Weights of a small transformer language model.
Size: 16 layers, width 256, 2 heads of 128, MLP 1024 tanh GELU, vocabulary 8192, 15M parameters.
Training: a variant of SOAP for these matrices, 2782 steps.
Each number is 128 + 24 x the weight over its row's rms, rounded and kept within 0 to 255. Layers, rows and columns count from 0. The size above them is the row's rms in percent of the matrix's.

# layer 5 attention key, 256x256, rms 0.104, rows 62-88, columns 0-127
size [120 121 117 124 114 116 120 116 127 123 123 121 110 131 103 116 119 124 112 126 116 110 117 136 124 135 112]
[[138 126 119 131 124 107 144 104 132 137  80 147  56 122 153 121 124 145 110 121 157 144 137 156 132  76 122  95 136 132 117 103 106 131 130 181 105 163 142 115 154  96 148 158 148  90 120 141  89 183 111 133 132 138 152 126 128 130 106 124 147 110 127 155 110  80 170 116 142 129 153 177  58 184 117 114 111 136 109 108 149 167 132 103 109 136 134  86 136 133 151  98 136 167 157 144 109 151 153 142 142 130 151 110 108 184 176  92 118  74  99 143 102 137 114 121 149 116 132 100 108 142  97 111 116 166 120 149]
 [189 136 151 100 140 185 129 126 163 125 171 158 153  94 109  75 183  97 111 108 137  91 148 118 148 101 104 129 115 129 131 129 143 100  95 147 135 129  88 130 149  75 168  74  90 140 115 114 122 119 136 146 145 120 141 118 155 128 143 159 119 136 123 138  88 140 120 143 151 108 132 117 125 121 205 122 120 102 158 133 165 140  84 164 167 116 122 108  93 103 114 150 136 131 110 118 167 108 112 133 161 143 126 168  97 129 158 106 107 100 128 132 121 142 166  99 103 148 151 138 160 125 131 144 114 148  87  89]
 [ 79 150 129 170 132 127 122 109 108 162 130 121 120  89 144 154 145 104 136  70 134 114 148 155 171 131 108 150 138 145 141 118 143 164 143 109 132 128  97  95  80 127 125  89 127 143 177 151 139 101 129 139 149 158  89 112 130 134 127  91 122 171 157 135 141 128 136 110 144  89 103 132 111 138 142 134 136 133 112 133 111  77 112 117 110 119 134 166 153 127 131 123 114 159 136 139  99 101 118 143 140 179 152 151 164 136 125  99  99 119 149 137 113 106 138 121 106 171 118 127 139 129 114 127 146 143 105 133]
 [106 136 111  97 115 157  67 137  94 159 152 111 107 103 151 139 143 133 157 130 159  88 127 120 149 117 109 128 146 132 121 166 100 118 144 115 114 125 107 157  95 110 136 141 144 115 138 113 141 131 114 115 144 128  91 151 142 102 155 121 107 106 103 180 190 142 127 128 115 119 159 156 112  53 174 107 109 118 152 123  72 149 109 130 122 143 176 135 100 141 132 149 137 186 127 126 108 170 128  91 120 103 143 123 115  79  80  62 123  91 122 117 132 104 119 154 122 117 141 124 149 130 117 133  86 147 118 123]
 [159 128 127 167 136 125 160 130 105 141 130 150 127 108  94 142 135 131 136 130 147 158 167 115 142 164 181 150  83 160 124  94 145  84 140 137 139  83 120 100  84  95 132 106 127  88 112 161 147  98 161 116  87 136 110 156 101 133 104 145 141 131 139 148 110 145 135 122 115 111 143 109 131 121 103 141 137 154  84 107 119 154 132  88 106 126 118 153 125 126  61 124  84 141 129  77 115 135 117 168 117 145  93 140 122 116 120 121  87 142 123 118 114  90  81 134 100 150  94  73 127 140 181  99 103 109 147 116]
 [119  84 133 138  98 117 119  77 121 131 138 101  90 141 142 104 116 103 113 135 148 114 139 148 140 121 138 160 157 115 115 127 117 158 139 127 109 127 128 156 129  86 119 162 139 132 154 134 128 145 125  98 125 119 140 158 136 114 151 113 114  71 155 129 132 129 183 123 101 125 124 142 105 154 117 140  93 133 121  98 155 129 123 112 129 117 144 141 161  90 111 137 167 124 133 139  44 116 131 131  93 130 172 168 148 103 133 103 101  93 158 100 102  87 125 153  92 144 150 118 102 142  88 141 151 136 141 125]
 [ 97 107 124 187 161 151  96 114  83 108 159 174 149 166 136 120 120 124 101 143 124 123 159 121 143 116 101 139  76 147 129 125 115 132 100 129 120 141 145 103 169 172 144 105 128 117 138 138 115 138  93 130 128 129 179 123 106 117 134 107 149 121 156 139 101 138 154 105 178 134 139 130 159 148 156 142 168 137 151 141 160  98 133 111 117 151 111 110 124  63 137 125 117 152 113  95 150  78 167 138  76 161 143 125 117  95 119 151  97 103 100 127 117 141 107 128 120 127 126 158 131 138 157 124  98 130 118 133]
 [117 161  84 147 119  74 103  83 137 117 144 135 141  77 168 124 109 127 104 106 157 175 173 129 145 135 107 100 148 129 141 137  87 149 154 123 128 128 127 169 103 110 109 124 118 160 127 128 113 109 144 133 100 149 151 129  97 114 129 140 116 116 116 114 133 160 138 108 160 154 100 103 112 134 172  97 146 120 113 123 196 136 113 149  88 175 142 138 165 131  96 112 108 118 136 190 102 148 100 168 121 137 163 159 142 100 130 157 123 142 129 177 147 140  95 129 127 124 142  98 110  97 143 145 172 134 138 147]
 [153 118 135 113  99 139 113 143 162 111  92 116 178 114  94 127 135 120 124 140 128 151  92 118 129 104 118 138 184 117  96 107 132 110 151 137 121 161 126 145 116 149 147  97 114  95 137 131 100 124 152 125 128  76 101 119 108 127 143 162 160 135 130 165 145 151 115 101 138 164 149 171 134 156 131 138 139 109 147 177 123 185 120 139 140 146 153 173 122 115 135 124 151 112 134 109 126 145 122 113 118 115 105 124  95 106  97 144 125  90 150 144 151 152 114 116 126 128 106 129  81  80 179 173 157 105 160 147]
 [141 126 128 105 107 123 152 172 121 174 113 130 111 127 142  91 128 124  64 132 122 125 123  95 163 138  62 112 112 129 126 115 140 111 115 123 126  93 113 101 139 124 165 124 153 153 128 109 137 133 159 151 116 101 113 105 137 137 154 145 141 153 101 120 121 170  96 156 108 187 101 157 106 168 113 137 100 130 164 114 132 156 126 142 122 103 150 115  88 129 135 127 156  66 130 124 116 129 107 125 141 116 143 150 153 147 128 141 112 146  82 165 116  86 158  93 158 122 142 127 120 103 156 115 105 131 120 129]
 [122 118 134 125 156 135 152 107 105 134 120 164 137 116 111 143 126 117 108 151 119  98 146 113  90 159 133 129 133 130 141 179  86 101 152 180 148 143 111 131 174 156 117  88 108  70 175 131 101 114 129 104  96 125 178 114 101 121 121 118 173 156 147 132 128 127 127 101 126 124 155 128 139 116 130  92 132  79  87  93 130 133 129 149 167 137 103 145  65 117 100 101 143 125 147 133 156  74 120 105 150 144 149 138  85 138 139 147 142 130 104  88 111 111 115 141 126  93 126 131 159 129 135  98 116 114 125 136]
 [132 130 125 103 110 115 138 124 140 148 113 135 131 100 152 104 147 126 119 135 125 157 168 113 134 112 115 131 142 100 107 146 157 140  76 115 140 131 123 144 114 141 118 136  92 154 133  83 101 141  96 124 145 153 122 109 177 131 113  92 135 132 142 134 150  98 111 164 144 134 109 122  95 118 113 142 124  64 157 136 164 197 147 109 178 112 131 105 148  95 123 155 126 114 170 127 144 119 109 126 133 165 114 170  82 155  90 141 107 126 100 101 168 130 137 115 163 143 168 121 145 154 123 153 138 116 159 100]
 [177 126 153 139 120 138 125 199 118 150 154 118 108 118 141  92 165 105 169 122 118 190  86 133 123 156 119 132 152 125 123  92 146 134 142 133  98 132 130 108 129 103 132 122  85 114 108 105 136 136  98 117 127 126 107 140 118 153 101 138 147 157  70 145 109 111 200 143 133 142  89 137 100 138  97 108 139 152 128 134 152 128 111 156 115 113 145 110 134 126 122 143 124  98 151 135 125 143  80 108 147 105 138 161 121 156 164 112 101 119 151 123 121 129 108 168  99 106 112 122 158  95 119 112 167 109 122  91]
 [145 109 125 131 100 114 122 143 141 138 136 131 174 118 118 109 148 124  91 136 104 114 101 150  73 110 171 142 133 118  96 116  96 174 130 131  92 143  95 116 141 125 148 125  99 125 155 151 101 106  82 161 132 174 136 136 115 121  76 125 151 112 132  93  82 104 121 116 156 115 134 121 163 134 102 135 117 148  73  96 188  97 170 120 128  97 130  96 139  93 121 117 108 158 147  86 133 138 168 161 154 121 124 155 135 124 117 146 107 104 158 119  88 186 190 111 156 134 147  86 116 177 145 138 116  92 116 134]
 [136 135 141 111 112  85  97 151 145 161 123 114 158 120 107  89 118  70  64 122 161 117 127  87 130 129 138 120 141 110 161  94 111 166  93 142 161 118 147 128  93  91 180 145 102 145 116 114 114 173 113 128 139 139 138  91 139 121 139 157 146 104 102 138 127  56 150 125 133 145 171 131 117 171  54 100 137 118 113 113 140 158 127 170 142 137 147 145 162 133 107 119 121 122 133 102 157 104 124 121 143 114 115 173 114 105 109 156 166 137 143  91 173 131 144 119 123 138 121 123 143 169 118  81 100 157 110 134]
 [ 90 189 114 130 104 100 140 118 160 106 163  98 135 101 139 118 129 131 107 132 131 145 137 144 142 106  96 124 142 141 132 156 140 134 175  88 139 126 142 135 133 159 133  99  87  79  93 117 165 159 131 134 123 173 174 116 162 136 124 122 132 126 127 128 203 110 107 113 163 111 111 152  90 141 135 179  73 142 140 132 113 161 141 139 126 164 137 127 150 114 141 109 161 108 156 129 148  92 152 113 119  99 101 109  94 114 100 109 123  98 139 118 177 126 134 136 153  68 133 114 143 144 125 128 143 147 174 131]
 [110 131 133 161 174 136 140 132 140 130 119 122 141 133 114 134 154 105 135  73 100 136 120 124 112 122 165 126 112 128 132 138 132 130 152 110 123 167 145 117  76 159  65 134 133 111 103 124 135 125 146 101 128 130 101 143  91 149 139 113 146 159 131 139 162 138 123 153 146 119 163 143 136 106 132 137 104 111 176 141 129 137 158 103 101 106 110 149 132 167 145 106  80 118  95 108 124 119  92 112 118 168 121 145 156 100 130 136 121 115 143 129 147 168 111 179 146  78 115  99 131 122  97 141 147 101 140 130]
 [ 99 147 135  96 143 142 142 114 112 114 156 103 139 164  69 146 146 140  97 116 122 116 135 157 151 115 117 122 143 102  93 182 119 143 159 137 170 165 147 146 121 111 121 141 143  85 111 120 100 165 130  98 122 128 160 119 145 120 129 145 129 112 130 139 157 154 166 141 151 119 117 167 130 119 128 138 113 125 159 110 133 139 120 133 106 122 122 137 125  91 125  75 171 111 120 150 180 151  85 164 115 117 138 143  81 172 122 114 128 118 123 132 164 129 139 147 155 106 115 117 127  67 155 166 120 192 136 142]
 [122 143 128 118 139 137 113 107 160 103 111 123 181 109  98 122  77 121 162  70 155 144 136 147 148 121 136 145  98 114 116 105 124 118 139  94 139 134  95 150 134 135 165 111 139 130 172 105 122 154 130 125 158 159  80 150 141 106 158 129 178 143 115 149 150  89 113 149 135 127 155 148 107 116 108 127 125  96  91 104 145 124 167 122 117 156 138 134 112 188 110 139 122 150  98  88 185 123 109 117 113 121 114 124 116 123 141 121 108 156 180 128 141 106 131 134 143  85  90 136 142 107 137 132 130 162 102 133]
 [122 119 127 125 154 156 119 130  51 105 158 128 155  94 147 116 134 119 117 130 141 103  99 118  84 131 137 136  75 166 155 116 149 128 142  83 135 128 160 166 145 139  94 137 116 112  87 122 110 109 150 119 145 157 151  90 135 105 123 150 148 137 148 119 128 148 148 150 157 117 130 108 132 119  97 143 151  93 140 111 118  66 131 158 129 120  81 138 110 132 166 151 127 172 123 133 182 102 159 182 119 128 131 105 178 122 126 116 161 152 119 131 122 156 114 128 123 125 103 128 161 106 119 138 146 134 117 101]
 [106 145 114 133 144  99 112  99 110  84  86 147 128 122 125 177 111 121 168 140 105 142 149 133 117 111 164 117 128 129 122 126 140 158  97 168 128  93 124 153 151 132 126 183 145 188 156  84 136 115 122 131 176 115 125 115  92 119 113 156 144  95 100 111 140  74 163  91 157 108 136  89 137 125 111 119 133 107 111 134 154 133 115 115 133 130  95 173 131 182 134 169 127 117 189 147 142 140 153 125 129 142 128 153 132 117  90 132 156  95 137 131 131 129 131 135 123 169 143 141 115 178 140 142 149 114 113 174]
 [ 72 105 164 122 147 169 136 101 134 101 151 163 124 141 159 137 120 121 128 133 135 129 120 108 145 109  85 142 145 114 113 151 148 151 100 148 118 142 113 127 178 132 168 136 123 134 122 146 144 139 137 104 133 131 145 147 138 165 148 118 151 125 101 189 122 103 158  87 130 178 142 121  91 126 132 131 117  92 147 149 120 105 167 129 117 122 175 139 147  89 140 143 124 119 150 132 117 131 124 132 131 116 134 106  86 125  86 101 138 129 117 135 119  99 105 137 122 100 167 101  99 154  86  99 130 128 146 140]
 [170 128  89 144 126 144 158 143 122 134 151 162 142 129 127 152  68 182 106 133 143 126  73 141  97  99 162 125 159 126 158 111 102 110 171 101 138 125 167 123 147 133  92 102 156 104 103 101 110 158 138 104 134 157 102 122 122 124 130 117 107 123 121 107 102 174  96 159 132 143 142 137 153 137 135 168 140 128 147 126 112 117 144 118 141 110 126 108 104 162 126 156 127  93 128 121 106 154 129 105  76 114 113 121 130 102  98 150 139 139 101 142 125 134 144 148 174 118 129 112 143 166 101 107  44 152 121 121]
 [150 119 113 119 103 145 128  68 171 117 121 112 101 114 100 157 122 133 168 133 161 147  89 146 102 121 110  97 160  87 130 154  82 120 132 143 162 112 148 124 135 144 133 141 100 154 122 114 110 126 119 134 124  89 160 119 102 131 129 146  91 141 131 131 114 111 150 143  85  91 160 112  99 130 131 117 126 107 128 162 118 168 152 154 108 174  48 132  74 170 161 166 139 112 104 136 118 110 140 150 133 129 141  99 123 145 165 100  62 109 108 157 103 113 113  99  95 130 185 127 121 142 106  90 159 137 131 165]
 [126  89 121 137  87 139 122 127 135 103 120 147 109 127 113 158 114 164 112 132 148 174 116 108 120  95 116  90 175 109 176 133 184 174 149 136 140  89 119 153  96 129 131 113 155 126 145 114 121 135 188 131 112 117 147 162  99 113 143 109 104  98 160 175 107 155 159 101  87 136 154 175  80 138 171 115 140  88 169  83 139  49 102 194 134 117 130 131 123 141 130 130 110 108 126 130 143 160 118 132 109 126 163 141 165 111 124 101 106 107 154 136 101 133 123 101 112 129 124 169 141  93 115 172 103 183 105 127]
 [132 129  93 131 131 151 114 134 156 103 113 163 150 108 131 152 118  85 177 130 124 136 132  93 132 133 149 116 167 125 174 148 124 146 137 116 156 108  84 106 147 154 117  97 131 135  84 112 130 173 132 127 125 100 140  79  90  99 134 106 135 166 125 122 118 161  81 159 150 131 143 123 106 102 112 116 149 133 158 101 136 146 128 142 104 178 112 162 133 101  99 112 107 149 124 124 122 141 136 123 151 149 136 147 146 137  97 142 115 122 120 127 110 152 108 106 105 170 124 102 153 120 139 126 122 162 111 176]
 [121 121 121 143 109  91 150 113 136 147 109 142 112 151  95 139 166 128 145 118 133 128  99  80 206 149  82 116 153 120 145 122 168  68 148 115  96 119 156 139 102 124 120 123 127 133 101 138 115 112 132 110  89 155 119 126 150 114 166  95 118 120 114 147 119 107 146 164 129 146 102 114 124 149 138 134  96 170 123  82 111 123 163 126 131 106 141  94 114 149  61 160 119  78 131 114  94 141 123 107  91 153 117 107 120 144 136 144 122 131 137 145 159 101 144 131 130 113 122 147 118 169 105 163 128 147  98 126]]
# layer 5 attention query, 256x256, rms 0.115, rows 63-89, columns 0-127
size [122 111 119 108 116 117 118 126 123 118 125 103 133 105 117 122 120 115 125 119 113 119 140 129 130 116 110]
[[112  91 129 116 120 167 150 116 139 156 168 107  84 143 105 122 127 129 125 138 128 143 119 124  40 117 154 122 152 141 103 142 142 141 139 106 132 118 120 140 155 135 150 108 128 172 142 160 112 120 133 136 135 112 142 123 168 113 127 146 160 173 145 161 148 127 115 146 141 128 144 134  83 112  93 107 108 143 136  66 116 114  82 163 123 142 129 128 127 134  85 145 106 120 141 113 108 160 130 184 140 111 100 120 107 120 118 161 131 136 162 133 119  93 141 161 152 127 129 130 121 132 162 154 124 107 137 115]
 [129 138 157 151 137 119 154  79 143 154 159  72 124 148 167 110 135 125 161 142 147 106 113  98 157 128 159  70 140 135 121 156 105 104  67 144 150 113 107 124 130 127 104 124 123 114 142 139 167 124 153 132 136 138 130 127 109  88 154  71 160  90  92 150 148 126  99 100 139 174 186 129 160 112 146  88 157 114 134 130 114 113 129 135 127 125 140 109 121 118 137 142 118 125 113 164 123 155 165 114 115 127 124 137 166 128 148 106 178 163 137 162  87 153 114 139 107 124 129 159 116  82 121 108 170 155 120  91]
 [161 149  78  98 128  78 122 106 110 112 124 125 125  67 110 119 133 114 155  86 105 139 138 147 164 103  99 114 143 170 142 203 160 129 147 145 133 176 107 143 113 129 133 136 140 120 139 134 136 118 119 170 179 117 119  98 129 108 129  98 176 120 116 110 101 119 134 134 120 107 139 172 112 108 141 125  89 110 150 145 109  96 123 118 105 139 163 141 115 153  98 146 126 172 135 119 136  88 126 119 119 104 145 113  98 117 136 126 108  99 156 121 148  91 140 115  70 161 125 126 118 101 101 147 141 124 139 128]
 [133 146 144 124 122 146 142 111 105 165 138 173 117 174 122 132 128 141 113 108 127 108 139 112 178 131 156 126 121 157 111 132  83 124 133 169  91  93 102 144 137 141 126 123 144 124 145 130 112  94 100 112 156 122 169 167 119  96 137 136 151  89 136 117  97  99 134 170 121  99 103  70 152 132 125 127  93  93 104  91 135 100 147 142 109 180 109 100  99 100  81 112 159 116 161 144 129  95 141  89 162 120 157 106 127 142 150 153 124 185 135 138 140 179 128 151 164 136  99 141 133 149 112 119 134 180 112 127]
 [123  99 117 150  89  93 162  94 139 113 157  69 121 128 142 143 143 144 119 108 139 183 129 146 157 103 143  99 134 144  76 132 108 114 120 166 103 135 142 122  77 165  87 103 130 132 103 157  97 119 128 147 151 109 110 107  97 142 121 128 115 134 106 130 134 143 112 108 138 138 148 109 127 140 150 132  83 163 160 116 139  96 144 126 121  76 133 114  93 134 132  88 130 149 134 135 127 119 144 141 156 105 163 145 128 116 139 126 116 123  84 105 122 134 147 138 106 144 170 124 120 152 114 126 162 138 178 131]
 [102  97 175 103 134 140 138 117 124 114  81 113 189 138 114 141 138  76 119 112 119 138 110 112 137 119 131 112  79 119 160 134  86 114 136 160  99 140 118 155 156  88 136 142 135 159 168  81 109 157 150 119 131 147 134 120 101 128 124 130 145 112 103 102 163 172 134 146 101 150 115 142 159  95 113 106 143  91  95 154 141 119 163 139 131  80 144 113 109 100 126  86 121 137 106 148  75 165  96 132 167 113 165  97 107 144  88 137 157 155 126  86 179 102 104 131 132 106 132 124 117 156 165  90  68 170 123 110]
 [ 78 130 143 120 156 114  81 158 157 116 133 105 131 129 113 139  97  87 136 135 105 134 112 144 152 123 137 131 150  75 112 125 136 110 150 166 108 122 128 103 111 164 148 116 113  91  80 167 127 163 156  91 142 140  98 120 113 116 114 106 116  91 110 141 100 106 154 147 114 143 138 105 125 146  97 117 111 126 186 154 125 139 153 140  92 153 118 131 133 125 177 145 113 110 134 132 139 110 175 135 118 144 119 103 153  90  67 115 129  81  80 145  84  63 147 100 152 117 157 160 155  79 100 168 131 138 134 173]
 [ 66 152  86  89 141 141  80 150 154 115 130  86 143 121 141 107 126 133 147 121 170 149 149 125 110 169  94 141 169  58 146 146 169 135 157 128 126 136 156 124 152 163 147 107 182  92 113 128  79 151 108 105  64 137 129 151 166 114 104 127  98  91 106 141 152 134 156 144 103 133 108 106 126 101 156 109 109 135 191 118 148 154 128 110 129 166 139  97 131 171 150 136 129 122 119 137 128 124 100 167 125 143 145 119 108 123  88 155 139 115  82 116 165  78 123 108 157 139 159 150  99 132 155 134 129 160 112 144]
 [162 157 157 144 111 162 152 112 133 138 127 131  83 131 153 107 108 117 126  99 168 116 143 115 106 135 124 158 163 136 164 104 135 143 122 133 145 151 140 105 150  83 140 122 138  83 127 159 177 141 174 135 117 148 144 119 101 120 116 144 143 136  92 147 121 141 155 124 148 148 148 143 114 161 100 146 133 122 113 123 121 134 107  89 135 152 152 130 202  72 107 133 135 112 110 157 128 124 131 110 142  89 113 104  98  98 123 114 143 147 127 107  98 130 133  97 143 147 140 161  76 120 160 139 102 123 108 163]
 [146 154 171 124 143 182 112 167 119  91 130 117 160 188 116 123 155 137 124 141 109 119 120 110 120 148 137 177 137 138 120 111 109 141 134 112 129  76 168 148 124 149 138 121 120 111 120 164 120 142 130 138 115 123 172 134 102 149 192 144 107 126 145 135 173 162  94  94 136  94 116 134 158 140 141 164 164 174  99 121 159 115 139 106 113 119 103 149 105  47 103 108 114 147 102 149 156 118 159 153 131 145 145  91  82 135 137 119 136 152 104 138 153 111  78 126 134 166 123 108 147 133 169  90 138 127 122  94]
 [145 122 137 147 136 104  96 164 163 123 124 113 157 143 169 105 165 159 144 145 121 122 182  96  89  73 114 165 159  98  97 125 153 133 121 145 105 123 144 163 155 133 121 123 144 132 161 138 118 128 118 142 124 123 144 136 175 141  91 137 133 143 101 174 152 104 133  76 132 140 101 159 186 124 124 150  87 116 142 150 155 137 102 122 134 136 118 153 155 143 107 149 106 120 100 128 118 140 150 107  90 111 100 158 126 131 142 175 159  92 132 116 135  88 147 116  89 167 143  79  74 121 115 138 149 166 130  64]
 [104  91 119 166  99 135 166  98 162 141 144  94 120 127 102 101 155 108 114 119 173  98 156 126 134 127 165 127 133 128 125 132 138 141 114 128 161 156  94  78 137 108 108 124 169 132 152 103 111 133 124 154  93 150 118 104 178 123 112 135  88 151 131 119 137 118 102 131 126 131 140 117 117 178 130 122 115 164 114 117  87 168 132 131 123 118 153  98 156 114 116 144 127  89  82 125 105 146 152 135 117 152 131  85  83 130 114 138 127 138 114 134 124 144 165 106 123 164 150 174  86 104 135 133 146  86 129 119]
 [139 121 177 132 102 152 132 110 145 134 174  60 179 158 140 123 121 104 144 112 150 124 131  97  87 132 139 138 101 154 162 163  84 126 103 103  96 114 168 112 151 133  85 125 118 124 152 102 115 103 104 124 169 117 117  91 108 152  97 156 125 140 120 132 114  90 156 143  98 104 127 123 136 144 148 200 119 159  95  86 111 141 143 130  69 107 130 159 132 101 105 150 110 115 132 110  62 150 133 158 143 128  91 117 159 113 114 152 109 132 168  71 119 162 165 123 139 150 156 115 139 145 143  96 111 126 188 119]
 [125  62 167 116 139 157 189 135 149 120 173 147 163 119 123 113  99 136 150  94 135 136 145 130  94 123 155 141 112 147  75 153 140 144 105 106  69 120 115 123 155 100 144 122  92 106 108  92 120 112  76 140 146 139 172 134 128 148 120 122 140 151 115 117 119  72 168 124 131  96  85 150 190 147 141 163 138  97 125 153 124 112 162 118 112 125 124 142 137  82  93 157 105  93 105  96 111 181 124 139 113  85 112 107 109 152  88 133 109 127 133 118 138 116 139 173 141 164 124 126  66 143 124 137 102  95 114  87]
 [139 167 111  98 203 130  96 107 128 117  95 120 158 165 159 128 104 141 128  98 144 113 110  99  81 120 131 132 152 107  87 170 161 106 175  93 153 168 148 123 126  96 115 101 137  82 115 136 130 120 115 128 145 101 127 103 132 133 146 101 111 150 121 116 119 151 102 131 131 135 154 157 149  80 111 115 125  75 123 117 140 154 144 111  92 133 133 134 186 141 136 113 148 158 142 155 150 114  75 120 136 157 137 156 119 113 147 124 115 123  94 131  82 121  86 139 154 145 127  83 147  89 131 137 123 144 139 128]
 [ 97 142  65 108 128 105  83 128 156 104 144 111 138 142 137 180 132 117 130 135 104 102  91 163 169 120  95 139 147 126  78 117 133 133 177 106 136 127 110 125 147 105  75 101 126 138  93 169 146 152 100  97 128 181  80 155 151 127 156 133  96 100 142 102 120 179 120 118 126 170 101  82 156  74 166 154 163 136 114 110  94 116 137 149 122 151 126 113 139 145 156 132 158 135 150 109 157  96 109 145 101 123 109 123 156 118 133 139 125 115 162 165  88 125 119 128 113 101 122 152 168 159  86 152 146 121 130 160]
 [124 150 101 166 146 103 106 147 126  67  90 141 127 128 135 103 125 108  67 147 118 147 157 140 100 140 116 131 150 162 121 129 124 111 191 142  89 166 138 191 131 114 167 117 136  90 148  92 123 158 119 152 107 154 163  90 145 144 140 125 136 105 142 123 138 117 158 102 127 133 177 131 147  88 172 123 153 114 105 129 111 126 113 149  43 110 138 131 137 114 100 149 108 115 132 119 153 137 103 149 118 125 115 123 113  97 156 140  91 132  76  96 125 118 160 127 157 150  88 135 145 144 185 114 135 107 114 158]
 [126 127 116 117 136 151 115 167 125 151 119 138 115 109 137 139 153 157 113 123 160 115 103 122 122 133 105  97 107 149 152 136 171  93 151  97 155 173 122 124 160 136 120  82 107 111 132 121 123 140 101 124 149 108 138  97 113 123 138  92 136 118 109  91 140 174  98 151 172 121 112 153 147  72 149 125 130 112 187 156 154 128 128 127 149 151 130 147 124 113 121 134 135 144 152  95 106 116 113 131 154 139 118 126 114 113 115 155 158  91 131 154 171 148 103 131 123 126 132 109 124 169  73 114 113 124 134 143]
 [152 133 124  94 177 156 144 109 128 120 115 144  90 105 163 140 122 153 123 137 109 141 129 103 112 128 113 144 104 117 139 149  68 137 147 120 103 122 162  80  99 105 173 172 106  99 150 112 123  86 127 128 144 169 162 161 129 111 118 109 119 118 149 131 158 140 111 175 142  72 137 125 137 112 104 116 154 120  66 140  88 137 125 124 120 125 113 102 142 157 117 162 182 124 172 135 156 150 137 127  94 135  88 154 145  87 155 123 110 150 157 131 122 170 154 137 145 107 120 119 196 129 168 146 103 104 132 142]
 [130 129 128 133 117 127 116 140 113  94 115 126 183 135  83  97 105  94 128 101 102 121 132 128 114  79 117 103 114 127 142 134 147 137 111 126 125 179 105 156 131 150 115 148 122 177 149 132 102 148  95 146 106 133  96 137  84 128  79 136 168 118 109 107 112 106 107 140 117 131 138 132 141 115 164 159 139 168  86 197 139 102 154 132 137 159 142 149 120 148 119 138 119 141 150 151 104 154 140 159 140 147 105 141 116 167 166 114 169  81 155 124 172 109 139 105 114 144 159  85 156 128  89 102 134 166 159 113]
 [150 145 125 113 133  94  92 109 113 116  91 101 136 131 132 140  92 148 133 138 156 107 151  91 139 112 101  85 112 158 141 159  80 107 149 135 110 161 128 121  84 150 144 125 128 119 133 128 121 135  91 140 127 122 141 133  87 137 139 129 134 118  77 126 158 104 148 123 149 130 146 159 110 140 143  93 133 138  92 147 156 181 163 150 169 167  90 163 129 119 136 130  82 155  89 136 128 162 134 111 200  92 138  96 142 131 124 135 122  95  64 121 149  81 123 121  86 141 107 138 132 100 142 102 148 167  83 138]
 [139 106 133 158 119 144 107 108 129 159 101 138 157 147 154 185 135 129 136 147 138 162 151 123 110 179 127 148 145 119 132 122 153 144 114  85 127 124 102 105 121 112 124 107 101 144  71 110 171 151  86 154 140 131 123 116 149 102 153  81 118 126 145 116 121 123 107 130 138 134  65 120 153 138 101 158  98 118  87  69 155 125 152 125 100 126 114 110 113  93 120 140 137 141 127 124 117  82 120 104 114 104 116 123 148  92 141 125  99 119 174 141 124 155  85  99 132 124 107 136 118 135 166  90  64 135 126 154]
 [114 132 124 119 154 152 119 143 129 110 148  92  99 122 105 140 146 113 141 142 138 102 100 125 103 111 101 123 126 155 119 113 122 156 189 160 127 128 121 114 105 159 160 144 140 116  96 140 120 129 114 117 139 118 104 110 137 127 169 152 144 144 148 146 106 130 117 106 155 101 153 133  96 125 117 115 166 132  95 133 181 103 154 149 168 131 106 187 113 174 155 166 144  84 128 165 108  84 126 126 148 151 110  72 139  98 176 111 125 113 129 159 120 107 124 135 107 111 138 150 165  95 110 125 111 118 128 145]
 [129 114 124 136 109 155 135 107  95 122  89 122  98  87  94 139 136 144 100 149 134 156 147 170 119 115 110 147 132  92 116 124 141 114 113 142 119 160  99 149 114 152 142 140 139 128 124 131  84 192 117 156 131 116  93  93 150  91 138 158 123  78 118 178 138 122  98 135 132 176 111 110 119 131 165 118 138 136 197 135 102 163 108 113  66 126 110 130  93 175 157 141 119 123 103  79 133 138 132 155 118 128 185 155 141 146 151  97 151 118  97 152 172 109 163 102 123 101  97  96  94  96 100 143 134 159 130 127]
 [ 89 108 102 140 153 120 126 126 131 117 137 152 129 148 144 110 124 109 128 105 143 128 134 115 110 171 148 157 128 145 120 140 122  49 151 133 156 122  94 131 128 131 163 103 106 108 143 103 162 146 121  97 176 175 103 139 120 110 111 102 121 119 150 169 126 189 115 133 113 223 125 127  94 155 143 114 114 148 112  87 162 153 125 134 157 173 119 147 112 147 123 122  96 138 144 135 133 142 174 147 126 121 134 126 134 102 100 132 132  80 129 183  88  73 114 151 116 120 124 136 143 127 123 120 111 165 152 138]
 [ 84 151 121 166 158 120 117  93 137 141 120 145 137 138 122 126 167 154 102 141 164 134 128 160 162 138 136 156 116 150 105  94 153 143  78 162 161 126 112 121 161 123  91 107 127 139 131 126 200 161 130 124 134 135 127 165 124 156 170 148  99 129 109 148 112 102 109 112 131 131 163 109 121 118 137 151 121  82 146 109 120 114  73 133 119 104 133 144 130 137 141 134  70 117  97 101  82 102  92 119 163 101 143 125 126 100 152 129 114 136 119 149 160  93 128 153 103 177 120 123  86  94 130 115  98 148 139 146]
 [160 126 152 144 140 159 121 147 106 152 137 167 117 109 121 113  86 121 115 129 136 108 148 104 148  90 116 136 119 146 123 165 138 121  34 144 146 107 139 133 102 155 134 133 134 116 127 105 136 167 118 138 157  86 161 147 124 126 115 154 134 134 106 169 127  85 156 117  91 133 131 169 148 131 156 109 153 115 134 125  89 127 135 127 158 174 167 144 139 106 128 143  91 174 148  92 109 127 157 117 114 117 112 153 113 156 103 124 130 140 133  95  93 162 123 142 113 117 111 142  93 146 164 139 142 102 161 106]]